{"n_layer": 11, "d_model": 448, "n_head": 7, "n_kv_head": 7, "head_dim": 64, "d_mlp": 2688, "vocab_size": 8192, "activation": "gelu", "norm": "layernorm", "norm_place": "pre", "norm_eps": 1e-06, "positions": "learned", "qk_norm": false, "attn_scale": 0.125, "bias": "none", "tie_embeddings": false, "parallel_block": true, "init": "normal", "init_std_qkv": 0.0253, "init_std_o": 0.00539, "init_std_up": 0.0253, "init_std_down": 0.00539, "init_out_by_depth": true, "optimizer": "soap_variant", "lr": 0.0036, "lr_mult_o": 1.02, "beta1": 0.95, "beta2": 0.95, "lr_head": 0.00705, "warmup_steps": 200, "schedule": "wsd", "decay_fraction": 0.938, "decay_shape": "linear", "final_lr_fraction": 0.0, "batch_tokens": [131072, 262144, 524288, 1048576], "seq_len": 1024, "doc_mask": true, "train_tokens": 912200000, "steps": 2331, "dataset": "wikipedia_en"}
Each number is 128 + 32 x the weight over the matrix's rms, rounded and kept within 0 to 255. Layers, rows and columns count from 0. Numbers have three digits each.

# layer 2 MLP down (transposed), 2688x448, rms 0.067, rows 998-1104, columns 64-127
152157138150107161149144148166130122124155161081142169140152152084151135119132162119186113142151079176122107147097157135122154139123149161067079134138089098131049128137091131161130196101080113
091119138078172139151121142143165179072156131139121121123159131107135135115109186152145166087143171101144115148088205182152098173232152031158162119113186153127124157116117090147115099087139172
157136108136149089138165118156104146132162119148119169132135152128113143121122068064098137172180128167159105195135138172162104130115166067109142116145188136136159113092130098145184087143123073
117078158133167109156168113150124152118147113135131158102121132156138152170167142117120124088095114143132165134096126141120113133130137106174191102142133126122113109123146158084113175109089086
082111120122142136131132125145133037155123110070198144156120096104104148103146140162093149172123138123098172095104159175141148112137082191109123204128154155105088134152145128111115140151133104
183148050104131150178102143153090155146175120155112136137127142073111176138132145132124103120141164215102165166184167115118125125056104087131090090101174168131154090129139130115179161169172060
121147134172207185100081092186122160097137122093186097098158189198125175082114140187126149106117124168086137114111167116115158148115125119116142105141137159164125133151157120190144190082131119
169112145115109154084155150071155077134132093125081145123118147109116104103126112140141164161137091153153152148098118141149136111171099126155138104091142115124127122165112132107171152087132112
103076103162124114143084124168126135130087128072110169118176114098115137099134154135122148079104168071065162087142111141116132086143135117169072150069097144075127096134205111034122150147127145
119109135096159150081122106128129140137116122133142119098111150141133146086115124123147162140120137096102127124142149124111160160116103101138151180162150104106075139130178152110118106115134097
141127105096191157154063175114092101137121186123171113106177132073143154148076186137086152110154105087099122147182144155126106133169162086146075091150102099084104135194107182181143135104131119
129138137085131111104138133112190127119198160149107127204178105127128164131106123143160148154197162136143066159152117187161134071149072197168128144126144139120127127043181141082156152119100123
109139128146146074140086170106106150123099168086144105097111166081149107142126131083149130111151087168108106142120150085149180108120162127170141074076175128209153155134162117145139114100115103
124090139118135136172084118115152116161116129116114144129194105123118124118148115061119106135148178118113075135118145185124136117113160108197167188202139119197110160147139125133136134133145123
082042096127133103122093204068117153128154117118126081091137255136127142145181161124144147099197102133105103109140159152141126173110138095145144092146141111120135069145152122116105093164126138
142120069152143123185102076079127170104115129112161158115127176049089136167100139099172090083129105150148149154165135144085189074202127103091120130099089152177132204145116138124166098109124120
105101152072129163063127085079105072180156133123112124124115160162127093158141149121108104175116148212106091098212116086122175164105111136108104076094117131101099060152115108093143123132155115
132100089099090103090134142108087153156157164117150146140130078139132083123189118097128133206115130101104112102090133149160186177134126117152130088139117097143163142117123078122162100194116176
075118118130159148102071128175105114135049110129128148119186132135130127109139112172166100134066130164173070143098136150117153150133100110086101139156125122136122180114134109149105098153136176
180093100120126147133182107115093125184125187154170108127118152117165148119104095108108124092106146140179107142100142163178098125097113145089123125114113121108121166100155169131125197115156151
185136163129144085111104132166123107092104161065104111129137107067119148181059057243186096093161068136104073157138071125163160100141189116167212105127102150090034113141160195157087160125156150
178138148099154106183147103071121129098164142100109105162126181063120115129170145150099118126164181142133154120082087111134133124128205154147134116108117156148112163133098161083187120127137136
122107087092098165141106105136121091131110104150175137141100107115146117115114122166146113084109121159100094099109133170160101075093108140125116106145130123125113171098147159137140177130139144
141094136151142150148093124160090102132159088187147139116083128119147147139114166080107181102111138098169104141089090157158153151110132110112117115110125142102146124147149137158136158107108077
061114186156131156162172164102083138152173120090122130160227145105103118088195131119137138083151088102156125086094150098107124139092133115143144129083126192095101127185112131130099095079140159
108126130089144169151071113121115114097167127090167153160163174123131117113050098134125177119098122104121154185101153138089106121126138148112142179123113181171120137174054129154164176132169119
149100165133122111138128136084111122153126162159152107181110106097130114106125161197176164090129103122109137135161139110180150153074074190142109118111113167165077104180138151115094136141119100
120128102059112159038139100105186055117178107163104171136144149145151163126121146153110139103136187088151163084096133117130089141115138161141163146125099117154109142084101117191125043109194140
104173186138145101155124144186122104138174165130113137100075172110091165134144123130106147133181073122095118150198081155199154079152089094135047088074139179114144124136097198114129227100125179
155102128105133065172139102087165086130089098091145070135074071195084076106126134082109190141112076128155182088133152158140225177091082088081123157070190157129113104156144134103125176098084191
114144079111109193139156117111172133125145132139090162163108166151065202072111163141160142122137092132122139130107177168102116111131083116120134104089167174163159091120127082146126124144214176
140121083133114093131174157132176133079140112114128143078133135142077174181201103158116186116141202143128076184118218112126111137140119131152156138099150183162152128134183145156175104144128099
142135158102043201135155137127124174150093138125109145080151092093133151145127090118134115119184205064081115150188153184127136187143157125153084160126110135160145167119096137118082080173097061
085159159191168112160096095113130156141150126148140077101105195137131087162179068150127136090215141132122106137197157140179119123101132148113213102073172145056078058079184143066120133124088130
082110126127096116159174156126116103122137190132166083160159094159086139107139116133173114205112166110119110063105119140142081184140101117152124135103177124168107139113135096175138089117105137
166154122068102128104127072113116137129157127129145121162171124178142156164133126069086123106151098145175122118132191188100110109124160168146137121106117163135156119122108158077176113171074157
169135150084129130100117162127068139077050101116164102128117114164137133114097125107093160077080146114120187073156145138104130104200151172077128143126108169111128154133096106120116159083140137
156139151145108069161152139054049087167101181211061142141074139138091101139152122174119122169133094117114061121146117103143123099170103134136081138135079076072124165133080111134156232054133173
139118135148135163159082089119122143151172115089153188139189161074110181079152125165150162121106166127182093158108143187138153134118116125116154080161056096083130111132087172099160164173150140
109155111166168129048059166081136121179116124110123124152107167078123143105135152123116136126082138122143141127142107102168093136224106084148103103108152117181084107099148100095148089094131095
128134087112163037079120127106107114110070124199121144147110115122152107119138119129129139098139138159112061101141130084066063140150136116077121137184142150152071124164174129135187137111088115
131138095128134117125117176077147074170122076129118185130121109128108123125089169095148149061129121159127147164206132159123126077133133120156129124183121156144167120106137077113069102169107094
150123131075103092118159045103122128118168118124136133087078128068167076114193132139142135071166175162092120096099143060109154104124180127080136154115161105161159159113147140094149089092071132
102160171175133095088176153066096095144145178058134093137128120169125102129180101089151123164144132087140109137157116076100124139142079126131112130158131125085146192130102136128090101152151115
126196203125142081184129121179141141132108103142109182181124138125093102135101170109106100155154171139117135178178108117120076162157150112132206154130150091092153123173099153108072089135132101
086133088152107091078158051194111120074070121133154113108088147113149112146089085117107161081164112095159195162133137153099091137142149175112142135083151128168152156145146125150090128040063143
154150064079090148100123113081150138128101090133129118119176116163099174121157159192114095105168091154158132078163112094030160145147118119085113190143130117135164114193052177122121059106127161
152133152150134217143094098098150133133167109156124174105143141117113133100130147091125121117183166135089113147124157108150113183161132095115110116086092065154146078072075126152158093140130140
057132126135124169168114149178042099154126195114121096118113119165074083154072116081131081031130180174150081156072112156149140158084150111093124106152098144130177157112162163120236179178118126
150124100147108116112142175113131136125105099082151170157154120148086082084103138110156131119107100125123154178075128129095163138132113122103224119124130073096110135134146176102126141151086123
121098120120170114129129116147112107123152113090151197128126139106161161187114167141108158208125031102104129153100120114153116160125080118097142104191159153139131093152162170159118126144145094
137139140120106138137170103180136084125167124195170189178101109137112101108128161136108091086031132159144093168137109072102105080177095158058116104101146153089133117191092156186087152140042197
172109158098101072163159147121148111115138064066145103088111128140115108102083120100122167120110102097145150137106123154153106134096128163149145117138156123071162155121118132113172154079091155
099124143136135144099137132131119116109116079155128106081157110107145146088141141103118193111120159144142123196128124163110147166130164091103144205137100159143161148059155129124111125149142156
121144125147241139131146122092115136106156115143058127214144090145132140164158113095137097155099167062147126134115097153108132185174117093087056143136155174149166162134117111157139167110106127
105184092149119166128149173141123174127052139161145129149118129098183091114106128120134111110056144115098100103108135121141107036110125120123097054136089127140144105171136081107090129019136139
083120117098181141193169010134128106112250132184142155135118107185110121099091167186110095154161159087120058074079108114138038186125126138191113170171094164132151063117071075165139180098106082
127126085080113101102114142110104161130140120171190108140133164126096139108122117123141138134144096135121187025151135138123071152197187145145092116147136124183084125084072147129112104176168094
124141188073175067119081187074157099084100108111088084125142115117109122116110086108133136108159167103156140149068106113134144138162166089140136138126108099131165099164104101177124127114187146
131151085149120077160091131162096148110143126109146168146116119091075166146154125088118103135050194181106119121164132106100134126138130148140118117117095060121128160126129150109125138137123075
129070112078115117084112137116077091108146171152132151101130128147159112088136092190161181128087129169132110127166112091152145155128063148178160124114190127140104137195107118124144167147211110
151112182104092140152146154109137136127132123157131125163094094122101074097101130128119146090138159119124139093153130109129183144136084116123119156136139105173112074115114158123165142146111111
145142197128169175101110121158064178176123157133178107069118132130209166108070172171161100118147120135092179123122108107086114113116071093149103098144110085128133147137079086084126151197183120
131168077098077173050191150208144201083106083099150163133149100041092188097144126136116164139096164066152188197066127176154130131127217135070119122112181165055096085163081178176156073150110187
059088181116195123108121113113073129114122150140130097162099138130115148111164114112118087120133161100154185118116146131103119101149126126174148111089158107136095128183135097127093138116088123
085119132141160158134159129113155155141095070126072120114100155096108178199108144083134120128218182137109099120135149104140155162117088107129150140168145129137106133129088103119129147166137119
114185099131103148085136048111132112162120142165178165163152113147121049157107111151135122115138095091160124092021143100124147130195138081165144160114134130112116117121157126109155090141145135
129097145116108147071170094120234129140085117077124064163096219112137093131151106185120152068125085156187100095130145113077165176114123164125109162143132125081100160093135137097113139119098117
145125153166151179114078180150110074119127097161093124096110118107119136143144105091067170151178164140126146096136174144102170112154096104088117118157151124134130146122082099134113142106174105
104145123095099119092143094159121167129105166144135142122162125091140115196131117160127153108148108152102096128129094123110169155129135139171209117106108092143108157125174119170128174123155150
149044094139139144146093156114145123111047133178102144112107122157152189214140130092175128170107092124179139107079092099171146141169140117165106155176095179100156063143155114174153071166116145
126109132097122181141154111138120184148087093134136138081140094153148148082126135094101142100149127163160130153046123090110078160087119148133134075144080099128144154129105141126093116133149151
129159151118124085136190112080167102133124174061131135135155111160148112098134105084143197128145157105144144117107160138165159144075101107152134091110149116096184096155140125120126177125121100
050151118103176147055109110166101123128124108072160141139146134115040168088084098132130077089145161127160072124097144156145110115143115198095170129124135111135118166109161070074144161053128143
126138100140113080192106128141097084139125134123156207111137064122130117091133080112185177119126102126138119097129089148102119136178098106094141099108154119124173144101161125133099135107124134
128171157155090140072113094144120090144092155114122146121136135126147115129082140138101134103183151109113162099104147110166145130140136135130162132140104098160123156155117110105118094126130124
133112115149120107060163118133107142043180104169185152066137122121145145146110151105108076195141139174152025180152089139127124147093108121093108115170180143118140131154146148145138092161113070
135137160142179177115151157097156157160144163119106142136079125136139105149136161097105179120142158129115112133139152139120136146148107138143117132118115097139085109137140132151159062165115153
113154182097061157093139180097128083119116189117158146111103046092145168101118150054127095139155204153147129089115155129154158151198078164134174145125124126116107121155138047143094115138112069
142168130124090120110110121121130098154160122084151112183184089139161125064117129154139122071126145159119147128101086085092075120182129070091121115136136152102140127125131100169142106067136119
145131166128122072178147191190090145179133144150117116131165145086189114140223133130133168029086121195143111137179135156123141148142179138126097110121107101112142112163100067112135148077112101
170151151156158126175149126122101151146203139102104056131138156135124122097142101127132201134077182064162108207116150174131124096153061150151128131139138130109098125131136086099155131169086163
114099127134118167176057120122140029163154107130184109139119184127146202160102140082151093126083098133119168119104126132081122133107127121179111175148216130088155089091135167072154161070087170
150111159143155181135101144045096141169178108084092111138107140123164092114174125119117144148078182148142147140149145142127057158168127166163149139148144112164111121117126122076118132118117110
134105135079144123151113176141146152112135118175118097111098164177097152118105133176079171166108096117125178169163124155146078108061184151123171110169178175154134117115147115156150104134125092
128102131103118101148170149138158069148140120124135129115154157105164086131164136170073155140149125125095148115107121102099199118120158136117083150093116174133160086136136154180067147130143101
103110083120098146103105187115169130123117100094163092144064115104164066184128163209104028123089133150129166110136146192147149096197087174180106164107113097147121096146124084099201163108187142
177171093098094154182152139198167124148116121150104105148167147119121104073132139150143129139127177136123095162099185144142132099167174084076118118091138120165112149136116104111122114087106137
082094125119106137141107128129161149108102158121172131148159133152101111150134111145123133083104103146178127121118049100140107174150108160140131094124104165101098088117148097111187145160143176
166144151140155130125089143128112138137070118106106112165135182159138158101056150099098108163127124172159155144129149153127157141120075183127143096097134115133126102118223133130116154142092168
128131125121167124106136141153156152113116122146117133115150216150091154104154131144104162145131157157172154149118144111117108134130078098121102121074113155106090156144098119142116113073108094
139116153118101112128107118119160115039059118111115175095134163189123109166091121165119120110101143122161099151098150150171107110106132159135148077182117107141055154141091149185122143150091096
146124119118050065189093163122241064105132116056146094106123170084143124158145087170122153099157080161198162209114190092120140113115136166156108113137082136140130111134129116144118123048122118
113163103138128142053104117136115134102133108137120090101138142091134091150123149171155125080077121179138140111134203183172129150104094156167120137116146116144139167169184177124070126090149148
168122170115168142072143138128130085147169141122118096147161084089157110136123164107140188094208210144153153140155084158053119156163124091118156120147215161179107105141080149150143126065191154
109166109108144187075091152079122193157126132176095102155130106061100155164143113093146121123196144076128114092147172085156129138109079036161053186094171114138201108194162111120109165115192120
121137131141116111195104169125119163097110098167128178110105111159098143140147181125129156159138107105123149107135170140100136090118134097134128146114154133187113135170155091117182140159094136
093150121190115145144133122149107128092101146146138063170134162133149086163173114108175147125110189099075114170201162043132125122171088157113095150192104120120103145178092174142103104144130140
124150095134121148101181132137116076070122157129209057095208143125098166105117136131124142116125127109125100126088180085115112089127156107217184058077159107128128093063218183181157098141105137
103114142095164142100166081131136126149137104163125156136186132130132152175160104144121125091119138112120114105121144130132120156105132148171159188149164108184129125131128095114119119157098079
162176164124123101126115147148133138122139138138098119116168149063102151179128083139086166100126172135118128133158142092144183125102090136148141143177168139154142101202173147147105175101117170
127079098155145183097148116106136164151183096128126158192166099216098109132162112131153156132144135086084105085082093114130052178093117147073129167134109127095167153170077152136145081132114113
082171153106089070112146175116093154088140107188139092117168153093135164149119106099131130099132122097199091133114168115107180188137167142167146122101152089071139099081152063058146126156130158
181137114139101106203142133139084158154109102166131149034126167130128074114118116178152136102115122139136020096072120149101066122175132105098148160126128093143148123146173144168112061114114165
154107127137192101103118085206139134095092160139124161098138137131141129107144177148140175110194071108056169147178019094159146172063110077178149144109184172115082150118117110140135139145192151
122133160116090168130104174140148148102144117146134084168169090119114155192132127115120156167158127079152180178208129145123112146090142132128112103089127161105140124141099141125149148121119120
137109145134164147155103064139099159086145085155196121144165158172097108159092102078125101139118097158103142144163157157056093136092117111146134127158185174105116171150128090184099079171088128
# layer 2 MLP up, 2688x448, rms 0.0718, rows 999-1105, columns 64-127
144126136156068127094133102127101069176125127131144123138117158158148122127127095105098101136108079133138128081127059061065188100043130231097123182123078103136122103129121193118112183164111108
131128146151125104143103140158139163156141137130104149152132108102113094168120116104082135134128102149149140160139109151166127146127136095108113120087192145128144153148142113122132117123166092
125170100105100139122062120097127097132104148138109104141081151089108100109053083159118147129129163081093064156172132126146148104131120144086065180113123132154140170120117088178153057208169170
157127114137117086189125143088140158139116121193048114086149162174186082124119140096162091103152146159128098145166096080092108153074196067163127040146107079158145111100114114134149138111131144
167137116128148127143124121137122162118181119099116093132165111081155151104148151109128137113138112121122070105158150097119152114107114111157105130090180180119143090144131100153137157184148042
104114110121064071151174145096155120179155118130016170151116068071126077155133134071147106164131118027176106125157073170143124101130146119158090141099128101120113159104104115000126053171108124
071148159158126122161082136147128152118135152143154136095133072112126110102082128068108080108100153075062125127139102117103117123148157124088143115147114135110113126145136106129129118165157147
152168128085154140092170142088151126122196117175148088139101160157146105123090130156142125165131080207207110156088141115141140175136113149061171119201170113171113162071061133199128117113132117
130215121160116091182128143132142102114122140140122137174175090128115115184137112155129080098160134206152135177117089134128099076128179162137140098099095152137157118109103124158148172144117210
149150107118152086160124066060133115086200092100140097160152103109137095133164116094194140121091165091116109166186128103144097144079159164126127141158088158135144116120093163146104154100090137
122128099194145151200118105112038116158050100104153161020129152115112114095122151130070116098078099128111157121131125067100123179109201098082149094174177138145161148184088146182106131058169159
159113155138132121125151144077156135079142146158107137139109124135147150126094181109075135117136143156117094120116122125113099167137146130095130127146121108077107113115075106102135091133138113
153141132153148132102156124138104162096148118152154129133093137139167147133140146206113140166123099161131197141090098105102152136132101148089080094096105157051145118105124113129127101140097150
146183169139126183128144072195116099129105124158135182168130011111161115099112073140089130146072137131145157148101105112112139090129117159147101130106104138163145190121084112090137164063144096
080148153075141094045138191142113119156167081173116129143113037205197142065189120115082170200121142102091096094095094152149070209000102123143114152138198119054136013132127081116093151136114116
161132073169122087185119217210172214058078106091150132140142090115136174131145089122175138062131103000115180255017127214106084111193167098192137222158169118164145229059156171210135156144097130
147114159156169135172123118147169121133138101151153099155120158106176132145080161188131146088160135154137145182151097101093113091112160135113133174099163155089074117126170170148089162107116113
145142164142136121145150139064136121093183166141125150127101116147130160154099107113102117116173110126125205089137120087104105127116133122152143076081133131079150094159162188123140151098101097
089139134166133073125086132120203139085126097126105144094108102099081126144180148150173113108136148111084140104156083097083180130135119118169134138164148134146122132126093068128116079136122110
124157191134128091132200133214155163080124142143121131178169135074168150189155076149141112129165080140120092161142159118127121140152129087147191176120148115107084109113121145083120112085124148
045130129195094172055123143214159135156049137137110163102136067176173134110114157134156166106104059102095085170209183183132113160130016100103097132151167094129153129099108096141079148122137089
131102139141145119152072153121120154111165168167166123125122128121118104150113090104099138132088140088122116137146149082113093164142146139116137123123117116162118096111118116124128096128167131
067146127045126074154131110063133138180086167060146130125203120109159062077095085138124078114138128148102134073211128014117090102150134164118087114109125111127111135138143082097110109147153171
167144078084119088108102115135194121146090160170166125060000110175153136163064130138135106153110186154098120194132090178130116109158113126113095106166159080174168130044129110135182147174126114
122132112169116094119174156111163156173119121199087124094091057130106172117187157158101085127186144184125102052176104163187119130152129110146100059108159088089151121096165109096113071145064164
108158088138128132136156109172168135105148083140105152110157162168118174115127124089094116184161110145106139119094114132078127104170170061100153148148162080110155145062136130123157124165135136
147129153184122101185084131155073188132110116036139095109133113072091148157121102099113135142129078157072115176204124161110181135161097083135116128138165137060114160194129127048114235162107106
139063061124114171133141124083112145133089095110142145131165081168195087165116143144131119090098176141119153059103128067065113186063200161109208152172120071169091112133141046158140027141139099
121148095192135165082145159211074147131158136166131172138178171124154117178115190187141054142148209204130112186115102098118044085132216171153089076167094120122157153140102114090130095174169090
127101180138109083107092152155056141105116113090183098110191060071217051223154109101116134111121158132133089154140076085180148182135191148141110139172116078054087167138132177099125146115000109
152098150098151190111083099123121153146128119146121156189100089116177085084088152119173088135120082124131178102117057162117136113144118096123084101155094059100138125161087138104064130112097112
121150157124097176157127114118125159129127148133141149085160095097118156133136094120117119116133139068092125127169148194139106163123139116128139145194099116168134137130106095122120106138120073
149112093029075130078160136153148079130123125109146174142150090098134134114094202105133135180046049128145154157045127098056159129186119110128028147142062095201160188171086110191103115160141086
141141126143159169137072098138129089149135083162111150084118172138170127119108167121059079074124083124130155199124130114089166069102149135151138172155083139081136122160126159049107164123147135
082095126170162142174105166144176103103133164143105134125064109121089067057106134198173143145120182148073152162120061052138145199091108122151101113112161099126099113112154086186113122062177097
099133107197143083167126107129219134182210167122041196125141137112073126170155152138191071193140125181156056209096085142136144132065115114202141137146147101159111097106174158104133077166100119
144115191126100044156192123095079155167130098177067119159102099153098123080098141160071139136147116129104051116129134110118122114132120137141097133120148096081078180137094095119135154088147144
102117105117160098104166172152122112121069141174130102130071114168161097171112112090083085114147131148046167096139136068115109130109131142167103162113204158181116138143146114178118084048130122
114109116105049130192183118201113114088140147153126163133137102199152128123083115132143135135198119157098122135108141177101135118029137180106163126107095137064137148165108157150093189164106173
094115158149113237174112158137141158127190116047141136096149112134109139141110154171150103150144119144178202126139123166227191142121096156166122151100103105081147128104067149129095126137200102
112115170081110082118154085163104169089137154117108116128157165094162142131150040182083159188143169078112141125042120060117115166169119112079128152066138053116132136153114162137164188114158134
089151092237143142175092202161150148169117094125115112150162110193084210141097173145095131143075116072140108140119140199132103160118105106184108117125139135093087119163111120212128168165161148
138095077073132160145107113170180106106122084211118188087116095099136154109084170153109133137134114179098137111093118172162159075132202112121108114139120138180098068109149116121176120095098175
114154201172131076148132136093141128151117163142141106133138140133099112167115185093107116116123147115096155123135169136123060163125158110119181140120121079161145118143116136107095133144135131
166140175095115099170116129107150191175159143096078123162192094167084101138153179110156105152140135103081088077108102124168174130124098081121066098143094126082074115077113141086130117191194144
127108176166172112153117184196106151157173157136086132149101155066179074160098093054161177156106170087093118182101157183255119108145144152164132076139150105132111149069187059147123202160101093
124126143124143138141105120134142149155146111144147145124172116129148145114151124115118107109163138120108128139124162102149109120153136104145129139122119120165136109119110135109117125136114124
112107107072067145141105127142076137154157128151137096125150106142090072114118128118094091073157139151143096117121098096122161154147101121099110131130155131110138124072155145117147142137135147
117133170144152137112127103212118129132158169128116095109125144112185172179157132172096122133140166119122121056157098150130119107158171125176016153136135195131126158107109074152153102110186130
115155150145058126122101167129093186119113144140171074128147109154115094087160082122149076056138219183196137129200144150098154113130123173144088137026130107114103179056101117044136144150125125
115125084121168126103079152111144152127083145053085106058148157120128141168144138145155174128216117060079165099107170156191149191088162075193108139159134102203130169078151134076139091088225072
100127078162167197142087111144126144143136189172101142187112157109156168140183115175117068108158108188109107153131161131102168150149105096113109155097106144199080079152119164164078088211139111
139177125137131089164097102126170152138166152087105179195078163139097100171125133131150022155150116119131157048132095101164126067135096191169101043071174093118070123180099125110150119103096089
121147128100000175146157156143168135173088127128194167038093153106005143047086137190095145070118090237145139120128119106161112062030148115178147066135132043065051023073173135131217098139146118
145100181141134053126116086138147087123184102121089137144122155163066170156156106130133153151211103169152153162146120149106153186133120132175170204132149129098110146090089169173170151255140147
114152173108135196130119147093066108106186150151130156159090137180132176097100138150128168167127151069103062116137134123131120105120137138170105134105154198084134096090091116119140156072092116
140146174184137160148163123140146076120146122103078130127099110134124132153146141110116138136094154099147114232101108145128131105070071121098172133128114161122160124162183122098140107104094184
150097092180114173172181079171100150174168124123168175123132122135177150168173171176132119146140072152089105124168134131125115122096127117124110103140133159127084156120152201084104137146087095
119082151128138180080140115111146097125122133145089089079101098201207101102117146189139173113226052055154144137105114167159144112137103120114101131163158146159127088113130115143127116122136224
096154121186184110181133179098149139101108047110127111179137139092121114173131182071068089136195130120125153145102153175092103077141218065091105161141052116103154102070141144147104111088000137
131149109113098130146126124107124087097129137138167120108153127145127093104128139111095129147134154176113097107132112137156176129159092118112121154162094094117131114105110126134157137136141134
145138073139057102184122125115187091084148117126106173170151105112054104126211089086083159151143081120150092119132165151157166158147147144096137153102133178139082118131150169191139093090046160
074118171063034146119187206154099091155073176087152174121174119141109127125122148082120152167146115153182124096155164095173127175138143108165114132135131115141096125151164113093129098140107109
132119102131127103149121126124118130116138134094102121138128134134116164137141128088118131120178152108145110119136132126149106083115125124119136153141134135109084138147144104156101084152080136
108154149125103129136127141103131149135136101137108083125109145109091139137120123146148106119151162143118109105124115096090131135130084123134161133116123123111119118145118104132107132149140119
130074127115135107161107201119109184070123114072090094077108123117138191108152159075126127154124151167122141158230104168116102114080124133083097085134111125145122162125093135145083151107066146
115155111157158130166090178175026137110155135178144178090159082156149142123144146057164122136165159146080137195106121113174096101145122090134185092119168111177158084148132139179145106135134145
086124115103140090113198091100144171131124152099143147154162090134164095124105128162137065140091097112131104167103084143177092142133178128131130142101113150110165109146191182175118128130067146
147111087137132138109095144120128115120159110182115124157118110177164098147141092122087115120103131136139133137129108153102133143139114141085100072164106147135105112142102159132135123116087118
128112084137117151162103144132109152137109121108129110120100108133121132151122142115150144142136092105177134081102142091121128134136127116172144139150099174091132100138134118130145104145124150
100144151143107055074129160099122080096136168115141135163122152097132144133149118171133126150115070097069156069215112151097171124181123092110122165096161173122122108110152119131176149106128116
097135117094150173119078113173077124103101113145104125120119129116125127161097152155142066124102144157114122139122098124105091131175172133080108140148080144171097174089102084170114095106116140
141116156143102084166161164116144107119120141124141138149145105165176146146162165102147155131105109159052154150202098109159143173116139088125098147129083116107104157128144174167095090185107129
094115146133154130020142140109169192087137134119135043140140163132136132180132160139099107117136112080112158147116146129149158144100159141157119152196105112167077086148083139078167118140149128
103118106124159097132130139114062097111131130141126084120148129099118133114161118114132081125147141159124107134153119118103132138131145118125133115116104172098123144105127136170098120101145144
126120179131112152176101153114139092218130128050100114213103120173141136123137098137158191059135126104121233116090148096093129113144172095133114150087113102134060145098127126123150179079129182
122124134120174146140117150095171131130159118119125094148120120132137089146137178128131149146129154146103119106132120130131124123115107165117118120142126126177089115119118130153123123124129141
125155138101158116103137127142143111104138147134099084118148067146120086099153104117122135117144171149124156117172129110132122153164139131132133105137158096106100144153121059082105110095082125
128102155114154136145150131094111140116105119153142170099099190139088134167142134107119142164145090135132119076112125163173190121076133136144136119146136112163123146111142155075104170190140151
113106076100132188097080069071182128079138110102141130149106110155055122138048122120141097214186126092111119117065094124140126113111090105151138133128153150121140163113162205124107120175136159
062095139061095100137135186130172100125078095148128171130124069129139119192126151139115055087186097200066114077138101060141131151104222138134123104160117097199157136067132159150125095108182096
121145135085147086087157126111158217098109174143094140128146062107131098085128151121144170118176133108127102127139135119165138136136099114088158080114085150160089163135108065190131077182136121
085145098113112057112101097190183153110122153177115182103142126108109129135093139109137144149136073081129143129142089107155176135103109066161143162133125116121126153111103168164149114135140098
113147127151107115112160115130119125146116129088157159133145099092178110170118099118153108101128132171133113148077118050114167158148079123157087152112101104155120155123110135093122137113140132
128155118176126168112073077144116196104139153150116112144111107118062156135118072052196114079128134138191134156181128147165079130142139137124177110167164081167090153116125125070152106122136129
121149145181150120141155067167104142129130124180089166148177115152102164081132110066150220129158134094126069126128109110121104145048194093082117125160143139136127158103140165142058084136079094
082104166130140102076079128049084139093134131088154144116112111093131207190110123138087118116158072099135162056139105090121114137104074186166141178150115125053128091116130152148153116148201094
170144076164160161127087136111094120122107102146114132072116119088106127143117158119125106189122121108118131115160151158132166138125130101131141102140137152116197115108107167124103115067151109
132109107143131118132160130107155100078196151150156156107085079130125128153168101185162181127121106077078111153131089143136124129106204066116147151156123163154142173130059142176146106118178079
108156105129147132147162138089156147065125123125172133116114105140136163112107168118123148093146090117160148162130091148127140157157114102147130148172132117104087103135111101116084124102103178
113153095142158144143131151162081132255186121165121107163118096083130129107169119086144133138119082125069145118170118113105163130145121108134110190069158143084192126116144120085131113109145155
122142138158177181081205114142034179172112139148119162140158065186124136122132170130137105179124172118074117016137071187088131133173146102102126157097185136093117167130131135101104162195122131
139119122144129126151139129161126123158107172124119117135106100135087179113157128115112109158177136146136123126084127040091132119128118119110114144118144116130112140150121107114152125094145141
147148138140139199123130144114100150110138144114125060159110103138171099156158143065140144055147154112160147098124130119113142143113131111078168125140161138192132157146126112114125119090168115
099105065117105138075125186126114133187126116142138128163100024072143162075148139148096108125162082131098125098138172073064139143100160105131086206125173092128110147161138115095095089090136150
139133155094119141145114116086112138117130125132139124096110092141097150136124168136132122173150139133096149114126145139122140085128123110121127139146167136156140139166111087146122155131110135
185089143051162119109135121105139140180186111127093198081157099107103176100074148171055078146140058181178133073053096235174133135086217072179167131019177126106167114066170080100178104112141083
100104169111094099147109122157128160214163081109042201144043080121171094156154148140161109151124161149106145180194079163111141147137125139045068241143129137123118150181023026046077168139112116
163116118169126145155054190108119095127119148089148097132103120141137104088130116141106121130156123121147149126154091108101146125128114122095142083102107098083124082149139184137141132115135204
150114119142126108096121101101082130129094136119145136140089102160136126114135157112175109154105063093115134139091095157093118125100135133100109138082129121124109152112124110080142050135155081
145207130131128114175092145161158155116094120167148109061089200041149133097104167120118091114084108155168143182151136133123194085169135128175166091118113164163067113094144099089058202142147131
189100121148172145157138084133166113176123106106095145122074133153119076127120135152149109136141126147109154123116065131160117067110094101120138141157129151166126165153150207172126110111122114
135131120149103095186141133176154129131139116138136172087166144096154100106139095153149142094118114151138104087132113121135090139138129107055130149119113066163174144156140135166120141129122133
132157132123143129139111105133183137120154139128143142101093132126146114127145111143146133106172083137099135147135096099113158142116125113149086152106177103115143117093092119084107127107124092
171122130144124069150109102166097116172125133113108164072079173124093132074131133139119081078103137187092086078044146113158139096171131131155106161157106083177110131123166091124110087149121110
118155121132078115123143221121178093201097187102093130103108116083147136092142132218112195156158137081177097136098105130179151129194088141125106118085082094137125092085136195091140151041130125
117150121149146134144128108111153125150135143115144148147145161143101109127099134131136117139104122148090092101163154099113129128128115150092146145147190125135148124154123133099127106147121106